config.yaml
n_layer: 9
d_model: 256
n_head: 4
n_kv_head: 4
head_dim: 64
d_mlp: 832
vocab_size: 8192
activation: "swiglu"
norm: "rmsnorm"
norm_place: "pre"
norm_eps: 1e-06
positions: "rope"
rope_base: 10000.0
rope_fraction: 1.0
qk_norm: true
attn_scale: 0.147
bias: "none"
tie_embeddings: false
parallel_block: false
init: "uniform"
init_std_qkv: 0.0253
init_std_o: 0.0253
init_std_up: 0.0253
init_std_down: 0.014
optimizer: "adamw"
lr: 0.00238
lr_mult_o: 0.779
beta1: 0.9
beta2: 0.98
lr_head: 0.00495
warmup_steps: 527
schedule: "wsd"
decay_fraction: 0.841
decay_shape: "linear"
final_lr_fraction: 0.0
batch_tokens: 32768
seq_len: 256
doc_mask: true
train_tokens: 182800000
steps: 5579
dataset: "wikipedia_en"
Each number is 50 + 10 x the weight over its row's rms, rounded and kept within 0 to 99. Layers, rows and columns count from 0. The size before them is the row's rms in percent of the matrix's.

# up: layer 2 MLP up, 832x256, rms 0.0908, rows 323-357, columns 0-63
# down: layer 2 MLP down (transposed), 832x256, rms 0.0913, rows 323-357, columns 0-63
# gate: layer 2 MLP gate, 832x256, rms 0.0957, rows 324-358, columns 0-63
up323 095:43 47 42 33 56 58 49 60 33 48 45 52 60 47 49 51 44 49 51 62 32 43 57 56 28 34 26 72 54 44 63 39 53 44 36 50 61 53 43 58 35 46 33 37 49 51 49 51 59 60 61 59 46 58 48 47 40 48 56 44 51 42 44 35
down323 093:56 41 46 53 46 50 55 59 33 45 66 46 49 51 74 53 49 54 57 43 66 57 38 49 43 46 63 56 47 54 49 49 51 60 46 32 53 50 68 40 49 47 38 33 26 47 47 43 47 52 42 62 60 29 23 57 35 51 58 51 49 51 52 54
gate324 109:68 38 53 64 46 49 53 63 33 40 61 53 68 57 38 40 60 53 39 55 55 52 56 51 47 50 32 46 66 61 46 45 40 56 52 32 56 59 63 53 56 46 35 51 73 58 37 59 37 40 37 44 41 51 49 44 40 52 40 60 79 24 74 52
up324 102:62 33 36 57 35 46 40 48 42 47 54 57 55 45 50 61 45 59 48 59 52 45 63 55 49 40 56 62 57 46 52 53 61 52 69 50 51 34 57 55 50 46 49 44 63 60 51 56 34 38 39 40 34 60 49 43 60 63 62 52 29 57 33 33
down324 104:38 51 77 40 37 47 42 65 49 42 50 55 43 61 49 56 60 43 44 37 36 51 49 35 43 52 39 44 70 45 54 48 54 72 64 33 39 30 46 60 35 30 44 61 53 51 46 49 28 36 49 51 41 37 35 57 35 43 44 48 53 40 49 51
gate325 102:57 45 33 58 53 38 57 61 47 68 50 51 51 30 47 34 48 50 53 48 62 54 52 53 43 53 48 43 62 50 47 47 66 63 50 43 61 36 59 47 49 71 50 52 53 63 58 48 38 38 52 37 61 64 60 49 50 51 64 44 39 44 51 52
up325 103:57 49 35 32 54 47 53 38 19 50 59 45 55 45 48 34 49 36 57 47 39 75 43 49 52 59 50 59 50 43 40 57 48 37 41 70 51 61 37 68 73 53 63 39 43 45 49 46 49 48 39 47 47 47 59 66 41 28 40 36 64 39 54 53
down325 100:61 41 44 56 32 63 48 32 52 48 38 36 62 48 45 40 68 72 55 56 36 62 52 51 55 56 35 40 49 62 54 33 53 65 54 59 52 34 53 48 59 46 45 70 64 38 38 33 54 57 46 54 36 45 75 52 43 51 39 55 45 64 46 52
gate326 099:43 48 53 51 61 56 47 30 70 72 62 63 70 47 71 56 64 49 64 60 53 50 48 58 47 57 54 54 44 56 47 38 63 49 54 55 43 58 50 39 56 44 36 64 55 54 38 52 58 45 61 45 43 61 50 46 68 54 54 42 44 65 52 47
up326 100:38 29 61 41 47 59 41 37 55 62 53 49 49 48 33 61 53 40 40 45 55 43 38 53 33 32 53 45 52 31 41 40 57 56 61 39 38 39 54 63 69 53 39 55 53 44 39 46 43 44 64 37 48 54 65 54 42 44 54 48 42 38 67 57
down326 103:56 42 62 48 58 78 52 36 72 63 57 53 41 56 67 43 37 42 61 46 41 40 53 51 26 66 43 54 68 63 45 45 61 57 52 32 53 32 59 42 58 51 57 50 60 49 55 56 55 51 41 47 52 59 69 50 82 42 52 54 47 62 64 36
gate327 096:36 59 56 52 59 54 57 37 48 58 41 38 36 50 69 61 46 44 53 60 36 51 44 50 31 49 55 54 48 44 54 30 61 58 43 51 62 52 52 51 45 59 43 45 57 41 52 48 75 42 64 44 53 43 68 40 30 69 45 49 63 43 50 30
up327 099:52 47 47 35 63 52 59 57 48 54 38 55 46 56 56 64 42 39 48 53 54 62 59 36 48 38 45 47 61 40 58 60 71 53 52 44 51 67 33 47 43 48 39 80 46 44 48 62 41 67 53 48 36 70 58 57 64 53 70 48 61 45 46 38
down327 099:43 54 51 45 58 60 36 41 62 52 64 46 71 41 52 54 33 57 67 76 45 54 52 62 55 58 49 48 63 51 44 48 30 53 66 46 57 55 42 52 46 50 48 36 52 40 63 56 49 48 24 55 41 51 38 63 56 62 40 42 44 55 50 44
gate328 102:57 59 46 52 48 47 59 54 43 54 31 44 58 45 60 22 56 58 37 20 51 48 43 55 41 46 55 51 59 48 51 67 45 52 62 53 49 44 39 43 68 41 52 54 65 48 51 55 45 37 32 53 61 43 47 48 47 43 32 47 42 49 44 43
up328 103:51 50 51 68 53 47 48 68 64 36 56 47 31 55 58 27 55 39 57 47 54 45 48 47 61 39 50 49 69 46 62 53 52 45 48 44 47 44 47 51 62 52 57 69 61 33 46 83 44 29 30 47 46 46 70 41 57 39 45 51 54 39 65 31
down328 103:36 63 29 51 55 41 57 56 63 44 51 43 64 40 47 49 57 52 56 58 51 52 47 55 80 33 53 51 58 39 66 43 44 60 49 44 58 49 54 28 48 45 35 47 51 61 64 47 45 52 63 50 51 55 61 38 67 50 52 41 33 43 48 51
gate329 090:52 52 39 52 50 54 41 39 45 35 56 35 58 30 33 61 39 54 35 58 70 42 65 43 52 51 63 34 49 50 52 47 45 47 39 50 49 37 45 43 71 34 54 48 44 55 41 33 52 49 69 28 55 58 51 48 37 52 39 55 51 50 32 50
up329 091:51 37 56 55 64 34 55 55 52 59 36 35 44 43 54 61 51 38 50 52 59 62 44 33 48 50 40 47 53 66 34 63 53 38 47 65 46 53 66 47 46 34 50 64 49 38 53 56 48 57 49 56 38 38 42 41 58 44 57 64 40 56 60 58
down329 092:46 71 53 62 50 47 50 30 43 55 64 67 41 45 30 64 51 44 42 48 54 43 45 53 35 55 54 28 37 52 68 61 59 48 47 48 48 52 72 52 40 37 56 44 56 51 48 60 31 40 54 48 59 50 78 43 56 55 54 48 25 44 39 46
gate330 114:50 49 45 57 38 44 55 64 58 48 49 34 75 47 52 58 42 37 41 61 46 50 62 45 64 31 55 62 64 40 45 52 47 48 57 43 54 59 48 53 47 50 59 62 32 48 63 51 43 51 59 44 42 34 56 37 35 64 49 61 50 47 60 56
up330 107:56 59 46 56 53 38 42 53 40 42 42 49 62 36 59 50 31 45 49 57 43 25 36 52 39 53 70 41 58 58 43 59 54 21 46 52 45 47 46 51 54 48 39 58 50 44 41 41 40 64 52 50 69 55 42 56 46 50 51 39 43 49 57 36
down330 103:56 46 55 51 48 53 58 68 46 77 60 59 47 46 47 38 43 49 66 60 56 51 59 63 47 59 59 42 41 46 34 47 39 40 55 56 40 55 43 22 46 55 57 56 51 47 48 65 46 41 26 48 48 52 32 46 63 53 54 40 54 43 38 54
gate331 100:41 54 47 52 54 44 42 44 46 54 53 68 34 36 63 38 61 65 54 40 53 47 38 45 67 50 60 64 47 20 32 66 44 41 37 52 69 43 69 70 64 46 53 55 35 50 45 46 33 57 39 54 53 45 51 56 61 66 42 49 45 48 46 46
up331 102:47 53 60 34 66 52 62 62 60 45 47 65 41 61 52 36 52 41 52 37 65 62 52 55 44 55 39 45 54 36 48 33 50 48 50 51 50 59 43 53 33 60 56 74 47 42 50 33 48 49 63 53 45 46 51 49 40 50 45 59 52 44 48 41
down331 101:66 36 54 23 50 52 69 51 61 52 50 37 54 40 62 55 55 30 51 41 39 56 52 53 51 51 51 51 57 45 45 48 54 50 65 54 44 51 41 36 40 48 54 56 56 48 48 55 42 51 65 64 39 33 41 44 44 49 54 38 48 53 54 55
gate332 102:79 46 59 41 61 47 58 45 49 73 53 50 47 30 43 40 57 52 50 54 37 42 59 47 66 63 40 46 59 27 64 43 63 48 61 46 55 53 61 55 50 57 47 57 44 40 42 56 48 60 46 30 54 62 46 31 44 45 49 47 34 58 51 57
up332 104:48 49 56 33 44 56 51 63 53 49 55 63 39 51 74 44 46 38 75 45 64 48 50 56 52 44 48 31 37 50 60 59 25 44 53 26 47 47 40 53 55 41 39 49 45 30 60 31 52 66 47 26 46 56 45 58 39 39 49 47 56 44 61 52
down332 104:37 41 60 70 40 39 54 49 74 50 58 57 52 62 48 51 54 56 39 63 53 52 54 68 34 40 66 55 56 46 45 48 31 51 66 44 53 54 54 58 61 45 58 58 47 63 56 27 46 39 47 52 51 53 57 55 50 60 59 61 36 43 65 47
gate333 107:50 46 53 61 51 54 38 38 58 55 51 52 63 45 39 53 40 59 42 38 47 65 60 51 39 49 47 64 53 59 71 54 48 37 47 61 55 44 40 41 54 31 39 57 47 61 39 53 62 62 59 34 57 58 49 43 46 63 44 74 43 53 53 34
up333 104:60 58 48 54 68 35 49 46 54 33 50 32 41 50 41 37 43 56 59 46 49 26 53 64 54 70 60 45 62 54 52 64 54 48 53 39 61 35 45 42 60 42 46 55 68 38 64 50 49 24 51 43 66 54 42 28 40 45 40 46 47 58 42 50
down333 105:43 57 56 52 62 59 52 40 50 34 34 52 52 57 51 47 50 59 49 49 47 45 56 49 57 51 46 50 58 59 48 48 59 71 48 48 54 56 64 57 55 44 62 47 54 51 42 42 47 75 30 46 56 42 95 41 57 43 55 61 33 57 57 58
gate334 103:59 28 60 42 60 50 27 63 66 47 52 59 74 49 60 44 32 40 45 53 66 49 56 63 49 59 54 54 71 54 43 59 50 59 51 50 51 40 64 59 47 28 43 63 60 58 58 32 46 46 53 31 47 34 60 46 51 40 45 48 52 49 49 44
up334 106:45 57 49 44 66 39 34 50 52 66 48 42 43 44 51 42 40 37 44 60 55 57 40 76 52 29 51 59 30 48 63 55 41 77 55 49 69 57 53 52 59 40 44 41 42 50 40 58 59 54 56 54 37 29 64 57 39 40 49 46 42 48 47 47
down334 105:51 41 64 45 39 57 42 49 56 48 49 38 67 44 51 36 45 63 46 53 43 30 37 68 67 58 54 54 54 50 45 34 50 36 47 57 58 50 41 32 43 46 52 50 54 38 54 54 55 60 41 62 56 29 55 42 61 39 37 39 42 61 51 56
gate335 106:52 51 39 50 39 43 35 57 55 55 45 60 38 54 48 42 37 46 38 57 43 64 49 57 39 38 53 38 47 41 38 65 47 47 55 52 60 39 56 64 73 66 57 45 34 29 49 51 51 58 37 57 45 51 64 60 61 54 35 50 45 53 44 35
up335 107:59 49 55 59 41 55 54 38 66 83 58 61 35 55 58 65 54 49 61 42 47 59 53 41 50 54 56 51 48 29 70 37 53 58 31 42 61 48 66 46 33 55 36 42 34 49 65 51 53 59 38 65 57 69 48 62 47 41 49 35 28 51 49 42
down335 111:54 35 56 38 60 37 54 59 45 51 47 50 62 40 52 52 36 31 57 58 47 56 46 44 56 55 63 67 45 53 58 54 46 57 48 43 56 49 51 52 42 58 53 34 51 41 55 54 33 38 45 46 34 57 80 58 58 50 50 49 44 38 43 43
gate336 104:59 54 46 56 42 41 63 56 59 50 43 25 31 30 45 33 50 55 68 52 48 70 37 72 72 66 55 37 46 46 41 53 65 72 61 47 53 43 42 56 47 64 51 42 36 51 49 47 35 54 55 45 49 44 59 38 57 57 54 63 40 39 51 42
up336 106:42 63 61 63 51 63 46 54 50 58 52 45 49 62 61 55 54 55 52 56 47 47 67 61 48 50 50 60 47 48 42 36 51 64 47 45 44 57 48 65 45 24 58 39 54 45 63 52 44 70 79 35 60 67 42 71 53 54 49 49 50 58 44 51
down336 106:46 53 53 48 52 58 55 59 63 43 56 52 56 47 53 54 49 54 54 35 54 56 46 36 38 64 54 55 41 55 39 48 47 54 64 49 58 63 44 45 54 55 59 41 51 45 46 48 59 41 54 50 55 68 64 43 68 52 55 52 61 51 55 73
gate337 108:49 42 51 46 55 43 34 50 52 52 40 51 59 59 54 56 50 50 30 42 50 69 34 63 34 41 33 34 42 55 41 65 37 38 66 50 57 38 52 48 46 43 26 60 62 46 27 55 50 64 55 61 43 38 62 38 36 63 17 52 51 55 71 46
up337 099:65 52 60 50 58 48 64 53 60 63 39 61 24 58 44 67 57 53 62 65 41 49 34 42 77 55 45 45 40 43 70 35 34 64 57 56 52 61 48 57 48 56 47 48 35 43 47 62 49 46 64 40 61 44 43 38 42 46 59 53 41 63 43 55
down337 104:64 55 56 43 57 31 65 42 56 55 42 48 55 51 50 32 45 55 54 38 51 43 37 64 63 42 55 62 55 47 42 39 42 64 42 59 65 42 50 55 56 42 55 48 45 56 51 45 40 59 37 52 43 55 66 46 53 60 48 69 45 47 48 41
gate338 093:47 41 59 53 47 59 58 54 47 50 46 56 50 67 35 20 67 62 43 49 59 48 55 44 51 48 38 46 39 36 46 31 49 33 59 65 48 62 52 38 50 49 44 34 56 53 43 57 31 47 38 57 49 46 48 51 41 41 42 42 50 50 71 51
up338 094:54 39 35 65 44 52 49 70 51 57 66 70 55 41 52 48 52 64 59 56 43 21 45 38 61 54 60 59 62 58 49 54 49 53 58 37 48 60 65 52 48 50 30 58 45 48 48 69 49 47 53 44 48 54 43 46 44 30 83 46 32 61 59 59
down338 095:49 44 41 42 18 51 58 42 53 52 33 45 47 52 41 46 44 69 47 55 39 43 46 48 55 35 52 45 60 60 59 34 47 64 48 62 54 52 55 53 39 41 58 46 49 33 56 44 43 53 47 47 56 54 49 50 57 49 53 67 46 47 46 53
gate339 097:51 66 49 42 45 46 52 52 43 64 64 50 60 42 41 41 56 53 38 60 52 51 29 65 47 47 42 48 50 44 53 45 52 47 43 75 55 59 49 66 49 55 53 36 60 39 50 66 63 47 42 39 58 50 52 37 55 55 35 48 37 60 38 60
up339 098:58 41 50 44 42 41 43 49 54 58 36 69 42 62 35 62 48 43 42 48 52 64 63 51 66 60 46 59 45 46 43 55 36 66 59 33 76 45 48 35 44 45 53 47 43 55 53 54 32 51 60 45 56 31 66 37 58 52 40 43 51 57 52 53
down339 100:72 54 77 55 46 36 63 49 30 56 51 40 38 47 42 46 52 38 48 36 47 41 50 68 57 47 54 45 61 75 58 43 49 64 66 56 56 40 38 66 42 45 52 63 64 50 44 44 54 42 52 64 58 52 36 59 49 68 54 63 45 55 57 56
gate340 097:59 59 48 41 44 52 45 28 23 50 59 53 46 49 53 27 39 53 43 44 59 60 58 46 52 70 56 45 48 62 58 52 42 51 63 56 56 44 39 43 43 70 41 48 46 52 66 57 64 45 57 55 64 62 44 37 56 39 54 38 36 62 47 60
up340 097:48 58 35 50 33 55 46 42 58 55 43 57 37 49 47 40 53 62 57 41 46 64 43 50 59 51 42 54 55 51 51 50 57 61 51 61 42 59 49 44 50 37 47 49 50 56 54 55 70 91 48 64 42 48 53 54 59 54 60 48 31 52 48 62
down340 096:38 62 37 48 47 44 36 47 32 44 60 54 55 36 55 47 68 43 75 46 46 71 45 37 41 60 51 49 53 36 55 42 38 39 30 43 67 54 49 69 45 62 48 41 34 64 39 35 57 50 44 48 54 31 39 55 73 50 58 61 51 29 42 63
gate341 128:52 58 52 45 53 56 57 53 44 64 41 51 31 43 49 40 59 52 52 43 58 43 59 65 53 49 55 42 33 49 36 69 50 49 55 56 46 52 56 57 50 33 56 57 63 53 50 45 65 39 53 27 61 48 56 49 59 50 21 39 54 53 50 44
up341 121:51 43 55 31 29 56 56 63 59 45 53 36 56 55 26 57 48 42 50 46 50 54 62 34 68 55 40 61 51 25 53 43 50 44 36 41 49 51 41 43 52 46 49 40 59 41 61 54 60 67 73 60 31 64 45 45 36 44 56 37 50 48 56 51
down341 103:60 38 46 59 52 49 52 54 62 45 57 52 48 42 45 56 46 43 46 72 55 50 47 50 55 54 49 55 58 49 56 48 52 50 32 44 48 51 50 99 51 59 40 45 48 57 52 44 60 48 50 43 47 44 93 57 50 56 40 50 49 48 47 52
gate342 100:60 48 56 49 52 53 58 62 54 34 56 64 76 46 60 43 47 59 46 50 43 59 52 59 37 60 51 41 56 45 48 66 45 36 31 39 60 39 40 34 53 58 55 65 50 55 50 49 41 57 65 33 68 74 62 49 59 46 50 56 55 66 48 66
up342 109:43 55 64 56 62 65 32 49 57 49 35 31 58 39 49 50 42 58 62 58 69 32 55 63 65 50 50 39 50 52 47 53 55 42 26 56 69 46 63 59 61 45 49 56 50 55 45 60 69 55 50 61 37 51 52 48 43 40 36 66 66 51 48 40
down342 104:63 51 50 43 67 50 46 45 51 64 59 54 35 49 63 49 46 41 51 34 41 48 70 58 64 45 60 47 50 53 40 60 56 31 48 55 43 40 70 57 54 45 46 29 60 51 33 50 43 44 56 44 44 55 40 54 65 50 38 56 54 57 63 47
gate343 114:72 65 58 71 29 67 50 47 59 49 45 54 68 46 54 52 52 48 47 54 52 52 42 55 48 57 46 33 59 52 55 36 43 67 65 52 50 46 40 31 47 65 38 49 65 51 32 68 42 49 42 47 52 45 56 52 47 54 72 52 61 51 62 42
up343 116:61 68 60 52 48 70 48 47 46 48 58 34 51 43 61 33 42 36 81 70 42 49 55 56 54 48 45 48 44 48 58 51 57 68 52 67 68 41 50 51 54 53 56 47 63 42 59 37 34 45 57 45 50 49 58 61 52 42 60 61 64 51 62 58
down343 115:53 44 80 51 44 45 48 52 67 37 49 47 56 40 35 46 60 65 43 25 54 43 66 51 62 31 36 52 68 46 54 39 52 36 71 62 51 37 62 29 45 53 33 72 56 56 58 52 43 57 43 52 49 37 43 38 43 72 53 61 45 40 42 45
gate344 100:65 60 69 55 55 60 37 64 57 60 47 48 40 51 42 44 50 48 35 48 47 55 61 51 64 54 55 50 43 59 34 56 39 52 41 41 50 49 63 66 47 34 43 44 51 60 59 55 65 51 60 56 69 53 42 37 52 65 60 34 38 68 50 68
up344 100:44 44 54 63 50 53 47 50 66 67 43 71 36 41 32 35 42 24 45 60 57 32 44 54 53 57 50 59 47 54 47 60 60 27 57 37 58 43 49 54 42 49 32 53 47 45 44 32 53 64 62 56 44 43 54 50 59 55 45 64 55 52 37 51
down344 102:52 57 55 47 50 50 52 51 40 44 48 43 40 46 71 56 58 61 53 72 45 48 54 41 49 49 49 49 57 54 52 51 50 61 56 48 67 44 58 46 49 38 58 53 60 49 46 46 57 44 40 42 44 57 91 50 63 45 52 55 46 49 52 36
gate345 103:61 33 51 51 42 32 58 45 47 56 75 71 57 51 44 60 36 42 44 56 45 59 62 34 47 55 45 59 47 27 56 58 51 61 40 52 51 37 48 64 54 44 67 39 35 52 60 68 38 53 47 51 42 56 62 43 54 72 54 47 42 37 59 50
up345 097:49 42 60 38 60 38 50 32 59 64 44 64 53 49 33 66 52 36 42 43 39 37 43 53 63 66 61 31 42 35 45 42 45 45 39 71 35 49 59 65 41 38 80 41 59 34 51 40 49 54 69 55 49 51 34 60 60 47 49 51 54 40 50 56
down345 098:47 59 36 30 66 58 51 59 56 45 48 52 58 39 46 46 49 49 57 59 37 61 52 51 42 56 42 43 53 57 45 44 64 36 55 43 70 61 53 43 55 44 65 53 49 72 41 59 40 46 48 58 43 53 93 53 60 42 61 48 44 55 52 45
gate346 110:51 43 47 37 57 52 69 38 53 40 57 49 64 39 52 46 55 43 39 56 44 48 44 40 66 45 43 49 47 53 55 56 63 45 38 51 48 43 57 49 54 57 39 75 44 55 34 46 66 56 53 50 56 67 42 51 39 47 54 48 56 40 66 51
up346 106:57 30 28 72 39 49 49 50 46 60 52 73 49 48 33 51 57 41 52 48 31 54 45 55 34 59 37 44 55 69 54 37 56 54 48 70 36 52 57 60 63 55 54 61 35 32 63 44 60 30 61 59 77 62 39 40 66 49 53 60 38 56 33 37
down346 102:42 46 31 55 59 38 51 58 32 44 53 56 39 20 58 44 53 47 49 58 65 48 50 30 49 79 45 50 59 41 63 51 66 53 51 48 61 66 53 67 65 58 48 44 45 55 40 59 43 55 45 31 41 42 53 58 47 41 46 48 53 41 61 45
gate347 102:45 53 29 45 46 40 54 48 34 83 41 46 62 40 57 21 30 43 47 49 59 45 51 58 57 30 41 50 46 60 56 46 50 66 49 48 55 49 41 40 61 56 47 50 34 52 60 53 44 40 56 43 45 65 56 44 59 44 39 55 49 40 53 53
up347 091:34 56 60 42 63 49 31 69 48 50 44 45 61 72 52 40 24 44 44 53 57 48 59 66 48 39 45 65 51 50 55 58 63 63 60 64 48 47 37 36 50 51 50 30 32 53 62 50 25 38 71 54 60 47 33 54 46 48 56 55 51 34 55 61
down347 095:33 41 52 49 46 30 26 74 49 61 44 44 52 47 52 46 61 38 50 68 50 64 64 50 67 34 48 36 59 65 46 56 65 43 47 43 36 38 39 54 52 39 42 32 37 36 62 52 48 57 58 42 54 62 38 61 67 43 61 52 47 40 46 48
gate348 126:65 55 38 62 50 56 63 63 42 52 49 60 84 40 54 47 41 52 60 37 43 57 39 69 62 53 63 59 63 73 41 69 56 55 47 41 56 53 44 42 37 64 73 66 37 44 33 59 52 57 45 48 52 53 43 37 44 43 37 45 46 49 46 28
up348 124:61 55 51 48 35 42 39 53 58 59 64 63 35 42 34 37 44 50 43 56 62 28 51 43 60 48 38 45 41 53 63 47 39 58 63 30 59 65 52 56 52 35 50 37 70 58 62 59 49 51 59 48 52 32 62 38 46 72 48 45 50 50 48 71
down348 123:51 42 51 46 49 31 50 48 56 42 52 46 53 47 43 46 51 42 46 60 46 38 43 45 56 49 42 56 52 57 59 51 43 55 48 34 55 77 52 47 50 49 47 46 55 52 61 50 54 54 60 48 62 46 99 42 52 61 52 48 46 47 44 48
gate349 095:34 59 52 50 54 32 33 55 56 43 54 70 60 49 43 57 40 57 63 37 47 57 46 68 58 51 61 45 49 65 69 67 60 60 47 53 61 51 49 63 60 59 51 49 68 35 48 45 34 51 47 51 70 61 51 58 51 54 44 62 50 43 26 44
up349 097:35 72 55 52 57 54 62 46 49 47 48 50 48 38 43 58 60 37 59 69 61 53 60 59 33 24 49 50 41 44 49 46 60 53 66 34 44 51 39 49 58 44 48 43 55 49 63 50 47 56 57 40 52 66 62 38 57 33 51 50 42 49 47 48
down349 100:59 45 42 40 56 24 48 42 39 51 45 45 51 50 65 55 46 57 56 59 45 59 55 56 55 44 63 49 53 61 49 44 40 49 58 55 37 57 59 67 62 51 45 46 37 32 45 50 49 39 46 62 51 65 23 45 41 61 41 72 65 59 48 48
gate350 101:67 52 25 46 50 40 56 50 42 60 53 48 64 43 37 67 57 47 33 45 54 46 41 54 32 58 51 51 51 63 68 59 72 49 59 43 63 46 64 54 52 50 49 45 53 52 54 52 61 55 59 46 42 53 52 31 71 58 51 51 31 57 35 48
up350 093:66 55 67 47 65 57 67 48 46 59 37 57 44 47 44 43 43 48 63 29 29 52 45 59 56 32 55 44 53 57 46 62 43 49 41 62 69 62 39 56 42 56 58 53 49 51 43 46 60 50 51 29 56 42 74 47 42 44 35 31 62 42 62 57
down350 094:70 53 63 64 46 38 46 48 30 52 42 55 65 44 33 54 52 64 60 53 38 47 60 56 51 53 60 47 53 64 51 63 53 52 46 57 62 53 44 50 46 52 42 55 52 42 63 45 71 57 46 49 51 53 37 49 47 60 45 49 57 37 32 53
gate351 092:43 48 60 58 40 48 50 65 59 70 46 48 58 70 45 49 56 36 58 50 44 58 70 40 68 42 61 43 55 43 66 49 45 47 56 67 48 55 58 58 66 40 32 35 47 30 46 60 38 52 63 42 60 65 49 57 42 57 47 61 41 45 55 66
up351 095:53 49 38 49 56 63 73 45 46 37 42 47 47 49 51 50 44 30 33 49 41 52 30 43 45 44 49 53 66 52 40 48 52 45 48 63 50 55 42 49 42 55 39 40 42 48 56 58 50 52 50 55 46 38 52 48 57 53 58 61 60 46 51 62
down351 095:65 54 48 50 49 65 51 58 53 29 41 55 59 46 52 46 45 65 60 42 27 43 43 49 48 58 61 57 43 64 40 52 31 39 43 57 39 41 62 47 46 52 52 55 54 54 43 42 48 42 38 43 58 59 51 52 55 55 48 48 49 64 72 48
gate352 112:71 46 37 58 63 52 58 52 50 44 44 58 60 40 60 36 42 57 57 39 53 54 65 71 51 46 57 58 48 64 44 61 69 71 37 47 54 49 64 63 34 57 66 71 38 45 33 64 54 50 41 42 29 47 47 42 36 41 38 54 62 53 48 47
up352 109:58 65 38 51 38 52 41 46 54 57 53 63 58 33 28 31 35 59 47 42 60 30 50 53 72 35 43 50 58 57 54 51 44 62 59 46 63 64 44 52 55 38 54 42 50 61 57 53 51 66 53 33 66 37 53 29 48 58 42 47 48 52 49 58
down352 131:46 45 46 43 56 43 48 46 45 58 55 49 43 45 41 54 46 40 46 63 51 34 43 44 51 49 48 54 59 51 62 56 43 48 46 40 59 62 54 30 57 42 42 37 60 53 61 47 61 56 57 47 54 45 99 49 57 52 48 35 50 47 49 51
gate353 095:56 40 56 53 60 49 49 52 66 60 57 63 57 57 54 47 48 54 51 42 58 63 45 74 25 50 46 59 58 65 45 50 43 61 54 58 62 58 63 44 54 64 62 59 57 46 42 52 63 48 58 40 39 36 54 18 56 30 45 50 58 43 41 46
up353 089:66 43 48 52 39 43 65 47 44 53 38 49 39 35 48 40 64 54 29 51 55 48 54 34 70 50 67 36 50 41 53 57 63 36 44 35 60 47 47 38 47 59 63 38 44 64 51 51 33 55 28 49 44 55 62 59 35 69 42 57 42 46 39 49
down353 094:59 52 28 47 50 17 79 33 61 59 63 55 51 47 28 43 49 47 40 50 52 56 55 39 59 59 58 32 63 35 59 35 46 55 45 54 54 59 28 58 41 53 43 64 55 44 45 41 53 54 41 43 36 44 44 44 35 38 45 40 67 60 65 41
gate354 097:48 51 40 40 49 45 51 47 55 47 62 76 49 48 39 47 37 57 30 43 76 41 35 44 53 48 60 37 57 41 48 26 42 51 46 63 67 55 42 46 60 48 63 66 66 52 55 58 41 50 39 39 62 44 47 52 41 46 37 57 49 45 57 57
up354 102:57 51 52 50 59 43 48 55 45 53 36 49 55 53 43 44 38 39 52 45 46 27 44 43 60 37 53 54 44 49 45 57 64 44 38 70 37 49 57 62 52 24 44 46 46 45 45 46 48 50 52 45 64 33 44 38 43 63 37 42 33 39 52 50
down354 102:54 31 67 49 55 59 50 41 56 55 54 30 43 41 57 61 63 36 58 66 62 48 53 59 44 50 61 53 36 51 44 29 43 54 53 51 52 50 47 31 54 46 58 73 62 42 63 39 52 59 45 57 31 50 37 58 64 62 55 32 73 47 41 48
gate355 105:48 45 46 46 66 62 46 50 60 59 49 57 48 44 57 54 50 54 48 49 52 63 55 42 44 41 55 48 31 53 31 73 54 46 42 46 55 68 51 52 45 52 36 41 36 41 53 43 48 29 69 57 63 46 60 55 40 43 46 42 46 53 43 50
up355 100:44 47 43 58 47 59 44 46 46 67 41 62 45 47 50 51 49 45 44 46 59 57 62 50 53 71 35 56 41 61 63 45 42 36 39 64 46 51 54 49 34 46 51 45 34 38 65 39 65 49 64 49 45 50 64 59 55 56 34 53 40 44 34 41
down355 100:56 45 43 35 36 51 45 68 39 64 38 31 49 42 45 43 67 50 65 30 59 46 65 49 38 59 58 43 38 56 57 70 65 40 68 68 53 48 57 30 39 53 48 43 63 40 57 54 46 43 55 57 47 53 25 63 56 57 61 64 54 49 58 60
gate356 120:50 46 55 47 61 64 51 68 54 50 37 48 52 58 59 63 67 51 39 57 56 59 62 71 47 49 45 57 49 39 39 37 58 65 49 34 62 66 67 54 52 44 49 45 55 47 48 44 56 52 58 49 42 61 50 55 42 51 50 63 39 43 61 36
up356 114:44 56 47 47 45 58 51 46 52 60 40 60 45 48 61 39 51 48 54 45 52 45 46 60 42 59 49 40 56 51 53 50 65 51 34 39 66 42 40 38 38 35 38 47 58 43 46 28 49 52 47 40 62 55 53 57 64 46 58 51 38 32 50 48
down356 112:46 51 43 46 51 58 49 56 43 61 54 53 49 56 51 36 42 52 36 56 71 60 30 54 56 53 42 49 57 67 48 50 40 46 52 55 54 50 57 19 47 49 55 52 69 49 54 64 57 53 41 54 36 53 61 37 48 51 56 49 46 37 35 52
gate357 098:55 61 42 59 55 51 48 57 40 52 29 60 68 57 66 34 54 48 39 49 42 47 56 55 47 35 41 37 59 44 64 40 45 32 35 60 36 47 58 35 51 33 35 66 32 62 52 48 42 48 43 45 56 31 52 40 46 49 44 55 51 37 58 46
up357 099:60 70 52 40 44 51 60 50 55 46 51 45 47 36 55 37 51 52 81 48 42 59 65 58 47 43 52 50 47 51 58 64 44 51 65 66 47 49 49 36 43 46 58 44 51 53 31 72 43 48 53 48 51 67 40 35 30 42 44 53 35 50 51 61
down357 099:52 60 54 51 58 14 47 40 51 47 58 38 51 44 54 42 51 54 56 50 55 59 38 50 44 42 52 44 53 51 33 47 73 60 26 40 66 60 58 35 37 49 65 56 39 46 58 49 39 56 53 43 45 68 39 48 37 55 65 47 57 52 42 44
gate358 099:45 39 39 50 60 57 53 53 53 80 54 59 68 42 38 52 47 39 55 49 55 52 45 51 43 37 35 59 53 53 44 57 38 56 33 37 47 65 67 49 42 45 71 52 75 47 52 62 50 53 64 46 49 49 42 46 42 49 62 62 46 62 54 49